Weights of a small GPT-style language model, trained from scratch on English Wikipedia: 16 layers.
Each number is 200 + 20 x the weight over the matrix's rms, rounded and kept within 0 to 999. Layers, rows and columns count from 0.

# layer 3 MLP gate, 512x320, rms 0.0327, rows 0-172, columns 280-319
200,189,215,195,177,170,206,228,194,164,201,220,214,191,181,218,199,205,185,168,212,224,183,175,199,207,199,206,201,224,197,186,210,199,205,202,184,222,214,214
210,182,180,168,216,189,152,216,177,213,213,259,231,201,208,202,200,210,156,187,205,165,195,210,188,191,216,208,195,199,193,177,206,212,198,230,195,216,206,205
199,203,219,210,176,169,198,221,207,230,188,233,210,192,206,199,207,196,186,203,214,200,215,183,191,193,184,216,231,202,212,189,202,207,213,186,199,200,195,196
183,196,189,222,185,193,175,192,198,178,188,185,179,216,210,199,192,212,182,188,216,224,217,218,216,219,198,186,237,202,193,225,164,201,187,178,197,217,177,176
190,183,244,208,218,197,217,210,173,191,194,187,197,190,197,204,209,199,199,195,187,207,182,219,193,215,215,219,220,207,224,198,214,204,204,203,183,235,199,183
197,200,171,210,205,258,190,222,192,211,159,192,214,201,199,212,200,178,268,230,185,173,207,192,222,207,171,190,197,191,210,207,210,201,206,185,196,211,201,190
196,231,204,204,200,160,166,159,216,200,203,197,232,221,190,235,199,220,207,238,190,208,205,167,170,202,183,228,240,189,208,188,214,221,191,172,185,181,217,238
212,193,212,194,178,235,205,197,157,244,218,178,173,213,199,245,182,227,153,211,199,187,215,192,219,197,223,214,205,211,241,192,177,204,172,185,203,201,208,199
214,187,207,183,172,178,145,246,222,236,201,201,187,205,174,196,196,191,220,177,203,193,213,191,204,174,177,207,212,181,228,204,225,192,190,213,207,181,195,204
203,188,180,191,217,197,165,191,210,222,179,156,198,195,194,202,198,231,189,199,196,200,176,177,204,212,208,200,191,169,184,190,185,191,195,184,204,207,230,183
205,206,229,186,195,206,216,212,199,196,185,197,198,185,191,179,219,180,209,185,179,189,185,181,218,173,193,181,162,219,195,184,168,214,200,215,206,198,220,189
196,211,206,178,164,192,204,177,163,238,237,179,234,193,223,184,197,198,193,169,227,185,192,230,218,187,174,211,224,233,207,207,211,187,178,227,217,184,224,169
186,178,204,225,233,230,200,246,139,224,169,204,221,206,206,213,210,155,242,209,247,234,232,197,192,224,175,224,205,230,219,233,132,170,164,212,190,174,191,185
178,219,220,211,197,160,224,198,193,218,211,251,211,195,193,277,170,184,189,130,208,193,163,229,188,161,192,203,216,180,171,165,200,164,200,168,206,251,181,213
195,173,175,151,163,160,210,169,164,196,205,188,173,188,222,158,196,182,235,181,211,199,225,240,208,215,224,191,189,191,184,224,194,165,186,188,201,234,194,161
205,203,245,184,210,239,200,204,218,187,193,195,215,229,207,209,204,203,223,201,215,203,202,163,194,210,221,203,202,243,186,192,188,209,185,193,229,171,206,192
198,216,183,225,174,217,220,200,196,179,205,188,194,190,219,203,188,215,178,202,203,209,191,236,215,142,188,180,182,206,197,185,173,169,210,184,188,214,209,191
204,170,213,221,173,197,175,162,197,182,184,229,170,192,175,234,179,192,239,196,191,169,194,229,219,168,226,165,213,188,218,231,166,229,211,212,222,188,192,206
202,204,193,193,226,195,212,210,210,195,177,211,197,206,201,192,199,202,179,197,228,212,218,210,190,206,196,185,207,209,204,194,210,197,197,204,210,200,193,245
194,176,174,211,204,193,220,206,192,183,166,203,194,201,211,180,203,200,225,212,186,186,209,216,199,186,189,223,203,215,204,185,194,169,201,203,184,203,195,207
204,198,208,169,240,238,237,171,225,183,204,219,180,197,199,196,187,198,174,178,185,215,191,198,187,209,224,201,207,232,187,201,157,201,186,191,206,195,184,221
196,177,166,197,169,215,227,201,184,187,213,204,206,194,203,207,193,228,202,176,199,179,203,214,222,185,191,224,176,217,190,217,203,199,205,178,214,208,220,236
209,191,214,197,205,191,200,186,205,176,203,197,207,209,179,196,199,204,166,202,208,212,181,197,191,192,221,230,206,226,174,184,208,211,199,213,200,193,205,221
191,201,224,193,183,180,234,193,192,224,210,235,218,161,202,213,192,189,203,173,200,164,189,192,178,178,193,191,160,205,185,179,194,211,172,220,208,243,237,217
179,184,187,174,140,209,218,169,212,213,267,216,193,209,193,235,195,218,170,231,231,179,170,195,210,230,185,214,198,174,208,223,178,210,171,174,200,231,176,167
203,190,192,173,198,194,204,155,200,172,205,148,186,213,204,175,199,213,152,213,203,214,226,238,186,224,202,197,169,196,195,227,179,181,172,194,204,189,200,210
193,217,154,237,196,172,193,147,184,189,182,212,193,220,247,169,198,251,226,229,215,221,221,183,232,212,228,225,243,188,215,226,188,178,192,134,194,197,136,188
199,218,188,212,198,235,196,212,209,235,207,180,185,204,199,195,203,205,190,193,195,176,221,191,199,192,204,207,221,173,213,208,162,198,201,182,184,208,209,205
201,202,202,220,200,167,197,171,244,200,189,194,198,198,219,154,193,217,237,233,193,192,233,198,194,224,205,193,203,209,181,190,228,204,228,226,188,184,195,196
192,179,212,154,170,194,196,221,160,196,231,178,186,204,190,225,202,203,181,201,195,184,154,209,215,233,186,186,196,197,213,189,187,216,187,203,207,227,217,171
204,219,225,178,189,225,241,206,188,216,214,216,172,192,198,218,200,202,190,180,190,220,205,170,195,233,202,193,201,175,191,207,179,183,183,205,218,231,210,196
171,220,181,195,216,171,186,215,203,203,220,193,243,225,199,209,222,213,214,198,196,200,215,162,215,185,231,207,236,204,209,162,176,196,175,222,188,161,196,213
192,218,193,218,210,187,220,197,192,182,184,217,214,211,207,205,197,188,204,175,199,215,195,230,184,182,201,207,192,182,151,193,202,190,202,222,217,217,199,212
212,196,181,216,209,220,237,212,238,219,185,231,158,171,205,182,190,153,226,178,227,238,183,209,191,176,152,213,203,193,204,189,200,193,185,207,170,206,183,198
199,210,221,218,221,163,182,197,200,189,195,203,224,207,218,163,190,193,214,175,187,186,233,167,192,207,218,185,217,187,223,170,174,186,204,210,200,185,170,195
192,209,179,173,194,241,221,193,211,203,178,157,230,243,214,210,224,213,190,201,216,230,202,180,231,173,212,218,205,218,194,201,177,201,160,184,203,170,164,208
179,236,244,202,180,160,190,209,217,223,211,235,235,200,213,208,184,229,208,233,197,203,178,181,197,187,188,201,180,200,170,215,215,224,209,201,224,186,166,211
209,210,192,210,211,212,236,196,205,190,202,203,189,207,204,201,196,200,222,188,192,206,178,213,192,215,182,196,225,192,199,187,209,207,186,193,210,199,149,241
202,225,188,196,203,198,201,203,224,197,183,195,227,226,214,207,201,206,194,203,208,205,210,170,228,214,225,184,210,216,198,182,186,194,165,207,210,165,188,203
186,227,185,179,225,162,216,191,189,167,205,161,179,220,188,176,182,222,245,220,180,219,160,231,216,190,211,160,201,201,170,171,160,191,208,239,191,192,186,196
214,205,176,251,236,199,204,181,190,191,185,160,178,192,203,154,210,223,231,226,204,184,248,230,219,202,221,202,198,192,144,242,193,234,210,193,187,141,178,193
197,205,179,196,187,151,203,160,229,191,196,189,196,195,168,175,207,201,242,244,198,184,209,185,181,201,192,182,216,187,189,214,151,242,205,202,187,181,128,217
227,196,225,219,185,215,192,190,217,185,211,206,203,190,166,186,173,186,189,205,209,193,206,218,196,204,159,224,217,190,193,207,187,202,228,177,173,194,219,205
211,199,185,185,177,179,182,191,220,187,184,164,181,200,212,163,201,214,195,205,206,226,207,214,200,216,210,196,244,201,259,200,179,190,192,182,170,176,190,207
181,203,214,150,189,224,209,194,201,204,209,236,180,189,211,199,182,199,191,222,174,218,212,234,194,194,210,217,217,182,224,206,214,213,190,204,208,234,225,205
201,205,201,211,180,196,209,213,183,185,209,193,195,218,209,182,190,216,168,208,203,201,158,202,195,223,211,195,197,207,199,193,193,196,202,193,199,190,206,219
200,206,172,197,216,181,189,194,198,188,198,207,195,197,208,216,207,190,202,190,210,210,227,192,186,170,204,200,221,181,222,168,211,209,210,193,193,198,207,190
211,181,216,162,241,214,211,189,166,182,233,185,222,192,191,204,197,187,202,187,189,213,183,207,177,200,180,196,200,213,218,206,199,223,169,228,216,236,190,211
206,197,185,197,230,211,199,195,197,194,194,181,185,220,221,201,208,188,151,209,213,241,178,191,199,200,196,201,173,202,197,184,195,208,189,174,200,206,215,194
190,205,212,187,245,170,246,209,199,199,177,243,190,197,188,203,200,196,178,164,183,178,204,187,171,185,186,227,191,206,225,179,187,176,209,221,191,239,224,169
190,186,202,209,195,183,199,215,206,250,183,223,188,216,199,211,193,203,194,208,201,215,200,205,198,221,181,183,207,223,202,226,205,220,209,190,209,208,207,213
195,192,200,212,220,188,211,187,219,186,170,195,208,214,192,203,203,201,214,198,188,208,211,222,176,195,205,179,211,219,217,181,197,198,193,210,201,188,205,225
199,215,202,207,218,217,240,197,215,200,192,216,198,200,201,188,200,210,224,195,186,205,218,198,203,194,201,193,232,200,206,192,170,209,191,204,206,199,217,208
206,237,200,201,222,151,202,205,190,151,159,184,174,210,200,208,212,202,182,220,197,180,240,207,181,233,169,200,272,203,208,149,221,211,205,203,193,183,203,183
198,219,183,182,183,218,177,199,195,176,227,206,209,219,221,239,220,214,192,219,163,198,191,224,231,168,241,184,204,240,181,221,192,252,209,190,213,150,186,181
195,187,216,207,209,221,243,189,191,194,224,189,161,169,207,196,197,214,180,190,174,240,191,201,179,221,210,182,183,205,202,214,210,196,204,208,191,240,215,241
193,199,219,195,185,231,221,203,205,218,224,198,183,212,173,199,204,204,182,199,204,197,211,210,196,192,196,211,195,211,210,202,207,190,198,203,197,187,212,158
202,200,210,187,187,213,260,152,225,190,214,216,186,194,201,208,195,207,146,211,163,203,162,196,168,247,196,195,185,212,191,221,243,230,195,245,211,190,194,227
193,182,228,201,258,201,171,241,194,212,206,254,265,218,217,219,224,198,195,199,154,223,178,199,208,185,185,168,239,208,253,169,181,208,197,223,180,186,213,212
209,213,214,210,189,230,177,192,188,214,195,243,211,199,205,199,201,195,215,200,205,229,152,180,215,170,193,202,185,206,198,183,201,222,211,196,201,202,218,198
191,189,228,198,225,200,179,223,140,218,222,244,225,153,221,236,190,165,178,141,152,191,165,155,184,204,191,221,171,243,208,144,185,183,203,213,219,228,194,226
190,233,193,208,179,206,196,207,190,201,209,186,208,198,221,205,200,198,229,209,201,223,213,184,198,215,222,230,206,194,204,197,192,197,175,181,206,170,173,233
203,196,225,252,211,186,207,197,192,241,192,173,204,191,185,188,211,194,216,211,209,230,180,228,215,191,209,200,197,201,211,182,215,223,206,243,186,245,178,185
193,181,200,189,151,229,217,206,169,154,192,204,195,205,201,193,206,226,188,216,172,210,219,193,196,214,182,197,206,187,198,213,172,198,209,188,181,223,176,175
201,189,241,202,192,206,194,235,225,233,174,199,224,204,219,156,209,190,182,221,194,192,177,199,176,183,204,199,211,189,210,193,207,212,204,208,170,224,197,199
195,188,200,219,176,183,198,213,182,179,167,249,239,187,185,180,210,208,227,203,191,178,222,196,196,200,207,184,184,197,210,190,214,219,213,206,209,199,194,197
179,205,201,197,161,226,180,225,145,158,185,165,206,250,221,188,190,231,206,183,169,225,176,144,196,201,172,232,211,223,216,164,206,173,221,208,204,222,178,196
217,192,181,255,232,160,197,198,194,168,187,159,205,234,194,206,228,234,236,205,241,219,230,178,198,242,181,169,167,205,177,215,216,200,208,159,200,198,187,181
192,174,194,197,236,199,211,202,192,187,230,207,244,222,180,203,232,186,224,199,207,168,194,170,198,193,183,208,204,211,210,184,172,211,177,198,196,200,215,224
192,195,188,227,163,201,171,116,214,158,178,187,166,223,235,178,179,237,187,215,190,171,216,247,219,193,226,196,217,177,176,198,238,176,226,192,181,201,199,226
189,204,214,198,205,185,141,208,200,216,229,186,182,195,188,208,192,204,179,161,209,173,153,217,214,149,176,186,201,211,221,196,200,196,180,215,209,196,196,193
205,198,216,190,180,216,184,218,207,207,207,211,199,184,194,197,210,191,188,192,203,218,215,203,205,206,217,199,190,193,206,219,218,204,206,194,198,197,198,218
189,203,215,212,185,237,177,202,220,227,224,210,208,176,179,205,190,183,220,214,212,193,216,189,209,144,163,195,270,169,180,187,191,164,212,180,195,187,194,190
192,221,227,206,197,194,212,195,210,188,186,178,223,222,224,217,226,229,230,232,181,205,222,178,212,173,198,192,219,220,205,164,190,220,206,235,201,172,216,197
184,206,194,193,187,176,212,209,209,173,193,190,191,185,189,225,193,211,207,196,184,220,197,188,195,187,198,196,192,208,198,215,181,194,185,184,194,215,205,202
216,205,195,176,182,209,173,203,210,225,196,218,208,203,218,173,201,210,172,205,203,194,219,160,180,169,219,209,202,207,243,188,241,220,200,164,197,187,196,177
208,196,201,193,207,179,213,177,208,171,188,227,204,214,223,194,200,207,176,254,197,227,183,185,197,229,193,196,243,215,169,212,200,200,185,210,207,191,207,169
209,188,177,173,190,182,183,188,182,175,211,194,192,206,204,203,190,193,180,209,197,209,219,199,206,208,194,203,216,190,191,209,189,216,212,202,195,195,208,175
192,218,201,185,186,198,207,186,239,231,197,200,201,203,216,226,205,208,250,237,205,201,193,214,167,197,183,204,210,215,180,200,220,195,203,209,176,205,224,191
205,201,194,223,228,208,201,192,213,186,188,193,216,207,202,206,209,196,217,216,191,208,222,224,205,198,213,204,205,196,180,182,211,207,207,201,192,204,214,189
193,206,192,201,201,235,192,184,214,186,211,176,159,199,201,184,200,200,223,208,183,203,227,204,210,212,212,210,213,168,176,215,171,219,201,196,179,164,189,203
207,218,194,206,186,189,205,207,212,205,179,194,245,218,202,202,205,194,196,216,212,202,207,183,213,208,213,194,191,226,205,200,210,196,178,214,208,168,180,228
190,211,172,184,190,197,195,198,220,141,187,170,193,224,230,197,201,207,214,198,205,177,186,169,224,201,211,183,224,145,243,202,183,198,222,165,207,155,197,217
209,207,198,201,176,219,230,194,206,202,160,189,192,189,187,190,204,205,230,191,195,219,213,223,217,205,211,195,213,198,177,199,194,181,213,195,182,210,199,243
198,192,185,216,162,194,194,190,195,181,202,212,205,218,182,194,195,187,240,209,226,216,210,175,203,236,198,182,176,210,223,219,196,192,211,167,196,204,226,206
215,205,237,199,192,176,185,188,230,206,173,185,221,222,217,213,201,196,189,206,219,210,222,170,209,214,225,186,210,235,201,201,172,205,181,215,225,158,183,187
217,201,212,176,242,207,181,215,205,231,212,237,200,195,199,219,200,191,135,196,186,204,178,218,205,192,222,178,185,223,197,186,219,208,198,203,200,247,208,172
201,201,183,217,210,204,222,204,192,240,204,180,219,212,222,206,200,202,170,206,167,192,176,184,206,194,195,185,212,187,154,190,212,203,202,188,211,225,204,255
217,224,170,191,179,173,200,146,197,187,187,155,157,181,191,202,189,235,189,196,219,177,224,169,210,220,197,179,185,188,246,220,132,230,214,172,183,169,176,183
178,218,175,204,221,229,203,231,193,209,227,221,236,190,218,184,194,204,229,198,225,189,191,169,163,234,171,226,165,238,237,197,196,181,187,192,203,191,149,204
196,179,192,195,217,249,191,225,213,194,195,193,196,182,195,223,213,202,204,209,231,193,175,177,211,214,212,223,205,203,198,195,220,198,216,190,206,201,215,168
198,204,206,198,174,195,225,191,192,198,189,214,192,205,201,193,198,188,203,191,228,201,194,218,213,187,212,207,180,171,166,204,158,188,199,170,192,198,220,250
207,180,246,179,216,200,214,252,166,241,196,221,186,220,190,225,195,205,197,202,225,189,165,183,162,229,151,192,176,202,215,147,210,186,191,194,188,230,223,181
194,240,170,204,191,155,220,173,206,194,186,174,179,203,217,191,189,199,199,191,212,194,222,209,232,202,219,205,194,191,214,212,204,201,203,202,189,173,179,237
206,250,133,217,180,218,193,178,242,175,168,163,174,283,260,159,224,197,258,266,211,204,223,216,207,183,224,245,233,205,206,209,191,192,214,149,199,174,128,224
199,199,171,202,231,219,216,196,217,203,199,228,215,231,212,173,193,202,211,209,172,172,220,207,184,206,197,207,197,182,200,202,214,213,194,187,209,181,195,209
218,173,220,172,209,220,189,232,190,182,227,220,172,218,225,179,202,230,168,236,151,176,207,258,186,255,208,187,214,219,194,178,163,210,211,179,211,197,195,212
209,206,163,190,205,181,212,199,219,220,189,243,194,175,212,196,183,205,251,195,206,201,194,176,172,268,202,208,189,206,175,176,199,169,170,197,192,186,218,194
208,203,207,208,216,238,191,194,197,224,216,204,205,206,205,204,194,189,220,210,205,215,221,210,202,192,214,204,203,190,186,197,205,178,178,175,197,195,182,199
202,189,208,181,196,200,197,182,208,254,206,210,199,189,185,201,212,225,181,209,209,197,203,169,195,176,186,195,211,222,190,208,154,205,174,203,187,201,183,214
203,199,205,208,219,194,213,198,229,196,202,168,208,194,204,177,199,192,180,209,204,192,197,211,218,165,192,192,210,214,196,164,188,211,206,197,186,185,191,194
203,200,239,198,195,189,217,222,201,205,194,171,213,179,229,194,198,177,203,201,213,197,223,200,191,219,208,212,197,188,214,183,192,208,194,199,203,207,239,183
199,200,184,202,235,243,201,193,178,220,187,216,188,180,203,201,193,191,194,200,202,200,207,203,205,204,205,199,195,195,224,210,205,209,211,198,195,195,220,223
186,216,203,187,202,169,240,198,184,234,152,247,192,187,197,197,213,189,223,187,183,238,177,200,190,142,214,179,178,198,205,220,212,203,192,211,199,263,200,200
175,180,163,182,189,183,177,182,202,203,181,176,198,229,217,211,206,223,245,214,196,203,179,221,202,201,205,208,283,222,199,168,203,212,212,187,194,142,211,194
208,226,167,197,218,177,178,186,209,196,156,207,188,200,205,199,199,194,190,218,210,193,209,210,189,216,240,184,217,231,217,259,176,186,191,149,190,179,198,192
207,199,184,212,165,174,187,184,208,187,167,197,217,206,203,201,208,214,202,214,195,176,218,216,181,192,211,213,216,186,244,183,204,209,205,192,199,195,192,177
196,200,213,198,228,171,225,203,201,194,201,211,231,192,223,188,213,196,189,198,182,205,195,221,180,197,213,203,200,201,220,199,188,180,195,204,195,208,205,198
196,201,220,214,210,223,202,197,215,195,219,173,218,227,212,215,196,197,215,201,180,203,232,218,197,206,193,196,131,210,218,180,193,181,182,216,213,193,196,202
205,202,192,214,199,180,185,180,219,188,172,224,216,203,183,197,211,202,206,233,181,202,228,198,193,242,192,215,189,201,209,195,184,201,202,197,193,194,220,169
201,232,253,187,240,198,218,220,167,224,231,221,230,224,247,218,210,161,180,189,187,183,155,166,228,130,210,174,162,201,183,181,192,182,197,220,210,240,235,149
217,176,217,234,209,208,196,218,204,204,188,223,212,229,177,178,196,202,241,188,205,231,202,208,252,205,223,207,249,196,159,195,217,173,202,217,188,208,202,242
204,175,164,204,146,198,203,196,191,164,232,161,157,204,195,181,181,201,177,215,183,154,181,224,185,211,166,192,195,236,214,207,190,219,214,200,198,236,178,222
219,192,203,199,214,183,221,133,214,238,216,199,244,201,236,189,216,202,212,235,201,197,222,179,211,227,183,192,223,177,214,206,193,187,194,193,196,194,196,203
190,205,222,198,227,198,194,188,200,215,187,217,225,210,186,236,206,202,212,191,202,200,174,189,224,221,214,217,206,220,236,217,190,201,199,199,209,220,206,196
221,214,212,207,206,194,209,177,208,224,200,223,235,202,195,210,212,234,234,222,205,215,213,211,232,161,157,202,190,221,181,180,184,186,199,211,176,184,225,160
193,211,196,180,202,159,200,208,202,201,191,192,226,192,187,189,210,175,186,225,163,214,176,171,209,222,185,187,175,208,186,175,214,213,193,223,199,202,218,175
196,192,195,190,216,182,222,212,203,186,190,188,224,200,193,181,210,208,232,229,184,199,195,188,207,195,209,216,205,222,212,193,179,201,190,195,198,209,173,183
191,193,229,169,216,216,192,228,200,217,222,201,228,220,192,209,204,161,205,188,201,194,206,214,170,187,196,232,241,172,203,188,219,202,163,241,192,224,213,173
198,201,209,196,177,178,235,198,190,214,208,201,192,219,197,215,191,199,195,199,198,182,182,190,194,227,203,200,171,200,192,200,214,197,207,199,194,187,226,221
217,203,191,204,205,216,170,181,198,235,213,183,169,232,205,202,185,171,173,197,214,192,206,221,221,164,169,238,180,201,223,195,228,193,205,215,192,207,207,213
199,202,228,196,173,224,203,211,208,191,201,199,183,172,193,208,199,185,168,181,226,180,180,191,203,187,213,192,149,201,215,199,208,173,192,199,210,183,214,199
195,203,198,201,227,218,196,183,198,220,174,193,218,205,206,206,200,194,238,206,202,216,157,177,210,184,217,221,212,191,197,172,215,185,192,205,200,190,179,203
220,189,205,198,186,236,209,201,192,221,218,157,186,200,181,177,194,196,184,199,199,193,204,206,206,184,199,194,169,230,197,189,180,175,216,185,185,178,214,204
212,205,203,207,200,216,228,163,207,205,179,186,199,170,190,204,201,205,228,218,205,238,212,184,201,204,204,207,201,224,190,203,218,199,229,200,172,189,213,197
226,178,200,169,208,217,202,167,191,230,238,222,211,151,212,185,191,198,195,189,227,229,184,187,188,201,197,204,140,196,164,218,174,181,214,209,216,254,182,216
202,185,217,243,179,224,184,197,202,195,177,235,230,206,186,195,203,192,186,176,207,180,170,204,198,197,201,200,193,212,204,209,188,208,199,210,185,183,181,199
200,192,213,236,195,176,194,187,189,162,214,218,203,218,210,187,203,206,220,193,226,185,206,168,214,251,203,207,180,213,220,208,179,190,184,202,206,210,188,209
198,234,217,200,187,212,202,220,223,210,190,210,180,189,226,216,196,177,211,206,217,139,220,215,218,177,230,191,183,217,182,237,185,191,206,214,204,169,188,202
206,202,161,209,164,224,181,207,184,202,180,206,144,153,167,237,223,156,187,242,235,216,240,212,179,223,184,219,191,213,183,240,196,240,224,225,208,193,188,222
187,184,190,172,174,184,151,193,168,190,228,168,209,230,181,209,199,196,205,198,201,178,214,195,205,214,245,207,147,232,213,213,186,213,201,201,219,226,187,212
194,216,202,172,188,152,207,182,169,190,213,185,232,205,191,202,193,221,161,198,199,198,191,211,193,238,197,208,181,191,219,203,172,211,211,205,203,179,195,194
207,188,173,184,181,238,202,215,203,162,180,234,200,217,221,246,205,191,229,221,224,213,229,226,201,226,196,190,203,199,189,186,214,212,196,187,205,188,216,198
205,243,215,177,233,180,200,149,227,184,177,192,204,214,195,191,195,214,221,215,189,171,213,174,198,181,219,179,205,208,202,180,215,198,197,207,200,175,190,226
196,201,185,208,209,208,196,183,184,190,192,165,196,208,209,197,195,194,235,203,197,173,198,167,204,229,207,202,196,230,208,195,195,199,212,205,204,198,197,233
207,172,234,194,218,203,182,233,202,206,222,248,216,216,187,198,209,199,214,160,196,181,172,207,205,174,197,193,169,189,196,181,229,179,193,199,235,229,216,170
200,201,203,198,171,222,184,177,185,201,208,181,236,198,183,182,203,181,196,202,179,189,204,204,184,208,194,197,183,188,242,192,205,178,207,197,204,197,206,207
200,169,185,188,172,203,223,202,211,222,181,210,169,184,206,201,195,226,239,197,226,229,163,209,194,217,208,178,205,221,158,189,173,209,194,190,202,224,200,187
201,192,189,183,181,213,160,202,171,200,207,215,184,249,203,208,195,205,180,192,209,188,240,195,196,199,178,200,167,198,199,196,174,183,191,196,208,179,207,200
197,174,185,185,154,188,198,170,211,195,170,189,218,227,194,209,202,225,181,206,202,178,174,226,213,209,207,181,191,218,201,223,215,219,211,215,207,202,194,191
210,181,206,188,202,214,202,211,190,200,219,189,194,222,205,194,194,211,173,189,217,210,184,206,224,194,211,200,185,207,204,219,176,211,207,197,193,209,187,206
196,190,208,200,173,195,185,195,186,205,204,226,179,198,193,169,186,208,198,189,244,198,230,201,198,177,211,208,217,194,188,229,194,175,181,215,218,175,216,238
208,200,180,214,173,209,180,184,232,176,199,224,218,175,216,179,195,204,237,234,208,182,219,228,194,241,199,187,246,199,201,215,196,202,206,204,192,158,185,205
203,205,199,187,223,167,174,186,201,206,216,161,186,213,207,194,188,209,220,179,207,189,181,202,197,203,197,197,195,197,163,190,187,211,198,215,207,180,196,188
188,199,206,190,150,204,164,196,192,206,198,164,197,210,197,189,183,217,176,161,198,201,198,160,194,183,196,206,168,226,217,173,181,176,202,187,175,197,220,203
206,209,256,224,215,205,208,203,173,184,206,219,206,197,215,224,202,206,170,223,153,243,195,194,164,225,203,177,194,236,174,225,186,207,219,196,210,219,200,186
212,207,198,182,198,276,201,191,194,181,190,194,213,190,212,190,205,207,202,202,177,206,225,195,196,173,222,186,182,202,198,191,212,218,222,186,194,218,205,201
204,202,212,186,192,235,210,220,217,217,210,190,193,201,184,204,204,212,189,198,209,207,181,211,203,185,197,189,205,188,215,218,188,192,206,209,196,199,190,208
208,190,193,220,210,238,175,192,174,225,219,242,202,206,189,211,194,181,204,192,193,182,223,199,214,173,221,175,147,184,210,182,202,168,188,205,187,195,205,229
183,186,204,179,210,219,215,205,193,245,158,196,205,176,177,198,203,201,184,205,222,189,164,213,217,218,228,216,199,173,208,175,219,207,164,193,183,232,170,194
204,209,218,180,178,198,240,201,186,197,197,179,215,198,215,199,197,193,236,183,186,215,143,206,178,222,206,220,199,230,200,193,174,186,186,202,205,204,199,221
178,192,189,167,167,179,197,226,212,164,213,142,174,189,204,210,201,228,203,212,245,227,202,179,216,225,219,163,184,201,215,218,210,205,206,191,207,194,182,184
196,211,199,202,211,193,227,195,197,178,198,190,200,218,209,185,200,197,221,209,194,204,205,186,189,228,237,210,209,185,233,176,177,187,172,187,202,179,177,164
202,221,209,161,165,162,193,156,195,183,203,210,190,188,190,246,197,179,162,201,187,202,206,152,190,225,189,165,169,227,215,201,170,220,223,206,211,216,195,208
194,231,190,205,181,196,197,218,197,217,222,188,196,197,208,204,179,202,190,171,208,229,211,190,180,206,211,193,211,184,190,216,223,180,202,201,211,214,218,179
203,205,192,201,198,179,214,194,235,165,180,209,233,226,206,205,202,209,197,211,209,183,208,192,213,182,214,201,204,237,214,170,192,190,174,218,207,170,191,192
158,190,190,197,202,205,186,201,161,204,218,205,196,184,218,204,248,205,186,182,216,207,214,187,178,222,209,207,195,181,202,196,211,203,187,196,208,212,228,185
202,202,181,194,212,195,204,212,242,204,213,215,209,193,195,198,204,201,171,185,220,205,218,187,183,192,204,212,210,215,209,205,200,195,197,182,181,190,191,236
211,214,195,195,234,209,209,218,207,214,151,190,219,187,200,205,211,204,196,213,208,202,232,183,183,174,189,208,218,179,188,187,200,176,189,197,202,204,203,205
207,207,208,223,198,187,206,195,219,202,190,183,214,229,201,202,188,196,202,219,168,175,144,195,192,187,194,173,214,217,187,202,182,210,198,193,201,195,186,229
202,211,236,198,210,201,216,220,202,215,199,226,235,207,191,204,213,204,173,198,190,207,204,173,182,162,213,185,234,191,215,170,195,211,178,224,204,202,212,190
172,237,206,185,216,159,169,177,179,198,219,162,245,213,214,169,196,207,176,191,196,210,236,162,183,172,198,227,215,221,190,195,157,197,152,194,228,179,225,226
207,159,222,223,212,210,224,238,197,222,213,201,212,214,206,215,202,207,191,206,190,187,148,179,205,173,183,182,213,248,191,206,209,193,198,207,209,236,173,201
189,203,184,196,210,196,181,188,192,223,216,199,217,224,239,209,196,201,196,185,177,168,224,201,185,185,204,198,200,205,218,157,218,195,197,211,215,224,231,209
196,187,190,215,211,217,199,216,177,208,163,223,217,196,213,186,206,212,290,217,211,147,229,193,208,182,235,215,193,186,218,202,184,179,195,223,224,217,180,208
196,200,225,191,190,213,153,242,212,184,184,215,225,180,204,198,214,191,185,184,222,197,207,173,167,224,250,213,198,211,214,213,198,172,179,194,230,176,196,223
197,171,193,215,194,200,200,176,198,219,176,227,206,214,220,176,209,183,197,210,211,150,163,199,211,195,186,213,173,206,202,192,116,204,180,216,177,234,185,217
196,223,233,185,162,214,201,208,211,212,218,171,218,200,227,210,209,195,192,196,207,180,207,192,182,178,234,227,228,222,188,176,216,178,175,227,213,162,240,231
185,203,214,200,220,196,206,182,202,204,190,170,200,216,190,209,193,220,211,188,201,192,177,201,208,192,178,207,193,179,219,183,179,202,196,196,196,201,219,245
182,232,196,166,221,157,199,199,186,168,200,187,207,224,220,221,222,221,196,203,204,218,211,183,229,208,202,196,215,195,227,190,176,170,146,170,233,185,231,209
202,192,194,223,196,242,178,165,215,205,155,194,194,172,178,207,215,190,170,183,235,214,215,209,248,207,248,226,221,232,181,229,169,157,189,158,186,157,185,212
193,200,249,207,242,216,241,193,189,249,208,182,223,212,195,200,231,183,168,187,214,225,200,165,219,160,203,204,174,242,146,214,163,178,238,220,187,241,189,185
217,234,228,197,206,209,208,209,238,195,169,177,243,212,220,178,182,251,204,212,163,173,199,205,212,204,253,124,223,251,220,138,161,222,207,248,211,188,153,208